Part of a small language model's weights.
Size: width 96, MLP 384 ReLU, vocabulary 940, 1.35M parameters.
Each number is 128 + 24 x the weight over its row's rms, rounded and kept within 0 to 255. Layers, rows and columns count from 0. Numbers have three digits each. The size before them is the row's rms in percent of the matrix's.

# up: layer 4 MLP up, 384x96, rms 0.328, rows 24-37, columns 0-95
# down: layer 4 MLP down (transposed), 384x96, rms 0.314, rows 24-37, columns 0-95
up24 112:156098141138112163127067109115160095138121108098141131103106152136149140130160097162150115153084141122106066130177129109179106170128116100126136097121104102132118131146091117119101156134140156138124142092080121110133154080105119139126135157144131108122126128108141123128106117148090088163
down24 113:125121117103112146111147122148153126140094119141129149127134131107164153106106173138190135160129097148122117138156101121154120189123169151149147143101138096115167155095160163108102093114154168138130143121129130141119118128122098122192108075118147107137118139097133139101150134165125150174
up25 102:117165085123152123127127148117120112116153106133153163101103152104116150121103158096085125148154072162167129174132130121133122160137096142143103076149128089081101136122119188117137117152137122121125114123132138114118131134104124122085124105112083165116122084148148137106146093137156089113
down25 112:118127123105118108119132181110124173144143101127104087132171134124141106140133093169108154101117131098112089136093139088127143141121155137108123125124150162137142123152107121168135136104113169140102121105092157158130117151172127114111153189137109143166117161137108134179102166153166113110
up26 106:077124113169163128162127117144111144094133148147133110122165135167107124128086104151125111138122161127097128095114103101125181161109129103160135136139120153160124161156148146135131136125091157094152114122145161136153094148101130092052148123150145127140132129153126108165134079129124163115
down26 108:113136134131176127117086130104148119084111105121130136134111131065100176118133116115129145131149112149122115123133137142117135139153113154157102128142143099106144124152177115145150092144179117138118113139106171116121178130149109150174124121191147129151151131064111093144099088131102132132
up27 102:125129136125108169137136114144092093143138144116170126087163135107152072151138160135122108143131143114137140163128106108136135133106122085164148155134137177100139144153089113164195143121153143127104136130150125114127164139070103139139136136192136119116146175103106117117154123123122164118
down27 093:137171093156138129138141147157099147152153153111139139130128141081133154102115108174164118132130108100162130135142133082101132149173141194147129132132141125070135141119127168156171090118115153139130108157147145139120121146108152102145141133156101099138168120133149116143128115098076096153
up28 079:102093133101101135105073133133138181096113192091114134135142143115166127081116121186121099159108106112130111095156125128145114132081139128169158151150139101131132134171135133113171118147147144089123118127111171102143137115149152109130142135111118157120155137117098148130133095116150095133
down28 081:136132133107108117083114152145154159124104140109111112153149190100084093120082096151113109105164071150117095115133111153162100131100114150148157129106099093127137093124163135107138098118137130121142097124141181158133122129104162149130069112113120135122129158118137155111162142130147118122
up29 088:091120155112089140149095113122149136161125129092089128143145092130155103148130111134092143125129163143175149130092106105120115110101141074113133130170093125106139150122125152116128130173154147128134123191107122125130153138115079137129111127123182128101136121107107175167158131135103168097
down29 094:113124117137140118130174111116128070131116160110130140122158162143112119107103121090131108123106082169171109153111132093117123153137152097146095130101123108103102076088113161109115135154168134110125140129085160161128126070107119139147157138125086118142122135152095120152093112092115144099
up30 102:160102136171110155119182103118139143124106154100148114106143133112157094092100099138128110136112117151114161140091103151121127147183160067153133101114112123151113142124129111146160108142157168130116160179109110126116130160096124133139140122080092127069105099131115134099114130141136131121
down30 094:121152072142194140104143099074095118134135099108136109114191097135100124182098144093124131133141125104152150115099118147107086134140140091142155157116128157118135133142133118152159131136149107137137097168101142095146117119141115168129134132093127148149132186131115144139157144117132149115
up31 100:131126151121189130117136105125087169131108149104115127132157138050139108114154161118128123138128140138150142159122100122164145164136109103156109127119150151106094111167116099092109136125157093136138101146132172136172136128089135124133140133179122122132166104178150098130156134131128085133
down31 091:164155137128143113082137103103131079116117148153132163114158077142123127123099119161126115110151118170126117122160154150091143074146130124123155116116119133100146133092156082136162098105111127147126101115121105140092152104176081138097138133091103154145129160103102143097093142115119146108
up32 104:115160105093140111153135137124100128143127160119115101132094141115134107127127143118119138116122183109140053179134110133144104147127092128116137119132113141073138114108117098107177098111122119067145146139164077142152129125107119172144104100159120137106181122123171119115109152122132114117
down32 087:131110147126107158146136141102141062084117120135111108123144132133130129106147120117111133112101086129095164139074135145149099148106139100119122145111122103155106137076145151136110184101120138122112135115129147108122133102114095094151133137149147137106080152154121114087104137167068183113
up33 108:112133130128155138117169085107145142139148127142133139110108141114143149103113119176146170084111107116149091103095070159124137135117161097090122137137136114095145153181145106141140095134111138100080115092146146123090116119119104144121085156087128110145124113150129119103135149136165114073
down33 116:107171120102112156078143145138130122116153072131130126104147139140135093122100150135123148089124104143123130133185095104167115130162155133092123158163114167117094103152132118148058130126148087150116143121139142134156101096133141138125093160131134121148091115080114089133135109133127144156
up34 096:100120161089108111171140142139158127136143122134133180128129082133142133139127102122130130129114146100090103129169093109173158105126099117091113118137144118137115144137128146149111123125167184125112146172119128153147101157153158093151110080082183116120114099156088122121118140136106094126
down34 084:143143095146143092081126148111105144072137153131121148127117134124159092127146136097139103139149115157131122129101157149139136157096154127134177134127165124105148098096106140088109161086112132145162099110110146126093136164087158121111119130104074119172114126142108149129171148131118169098
up35 109:150124124151101163155122103134137110134091112121174113094157135106123092081095106129095125125104156139115117131063110125147081135110138128120086102157119094136122158097099131134125103114177123120153121128071115092142172126140137136133111137148102112119123116156147096101105163139149134177
down35 110:161115123111174168171129117169129149146135085126140123153115136112137129135131127143061120128112135122104139111147129103130098130107155157092074159120120151151150121123109106147130127141160098178151134155123109103081105107126087127123072134140114130082112132121146115173123112111078157117
up36 120:090122165125104158150130189131161079109121183113108109114097175122097114087149127163095120130126133152084137138159087112106181135125130159141143152117131183123153157157127120095113108082146126151136114128147123116148140110127123111110119099127127087101132133128134146109149141123109137095
down36 110:112100159130146135164096090102169131106132123105149125119105128134145151090114127125138140106134127136162118131127130117099142142118128142174114129173102140063126119155131176155072102093137129137139154108121127118101114120116132126092155102173168132140111127105109133115123066180158098168
up37 094:146150180109126091131111121168166119132050137145095155106101110146115101125136114112106132110108138150161136135159109125097110115123117163135147067123119139123121097138131140097161132110139154123198117153167133112127154110100151146100114139144124104146117143114141079128096128140106130084
down37 090:138102129139077167141128129116082104133146166139134091107144168125108155099123120165139121133143109145115122164147195101147136131132124123102075102127131107150135154110123156178155132161108134132108125085127084128127134116140097103132113108096149065102130116141159149140114092103140149147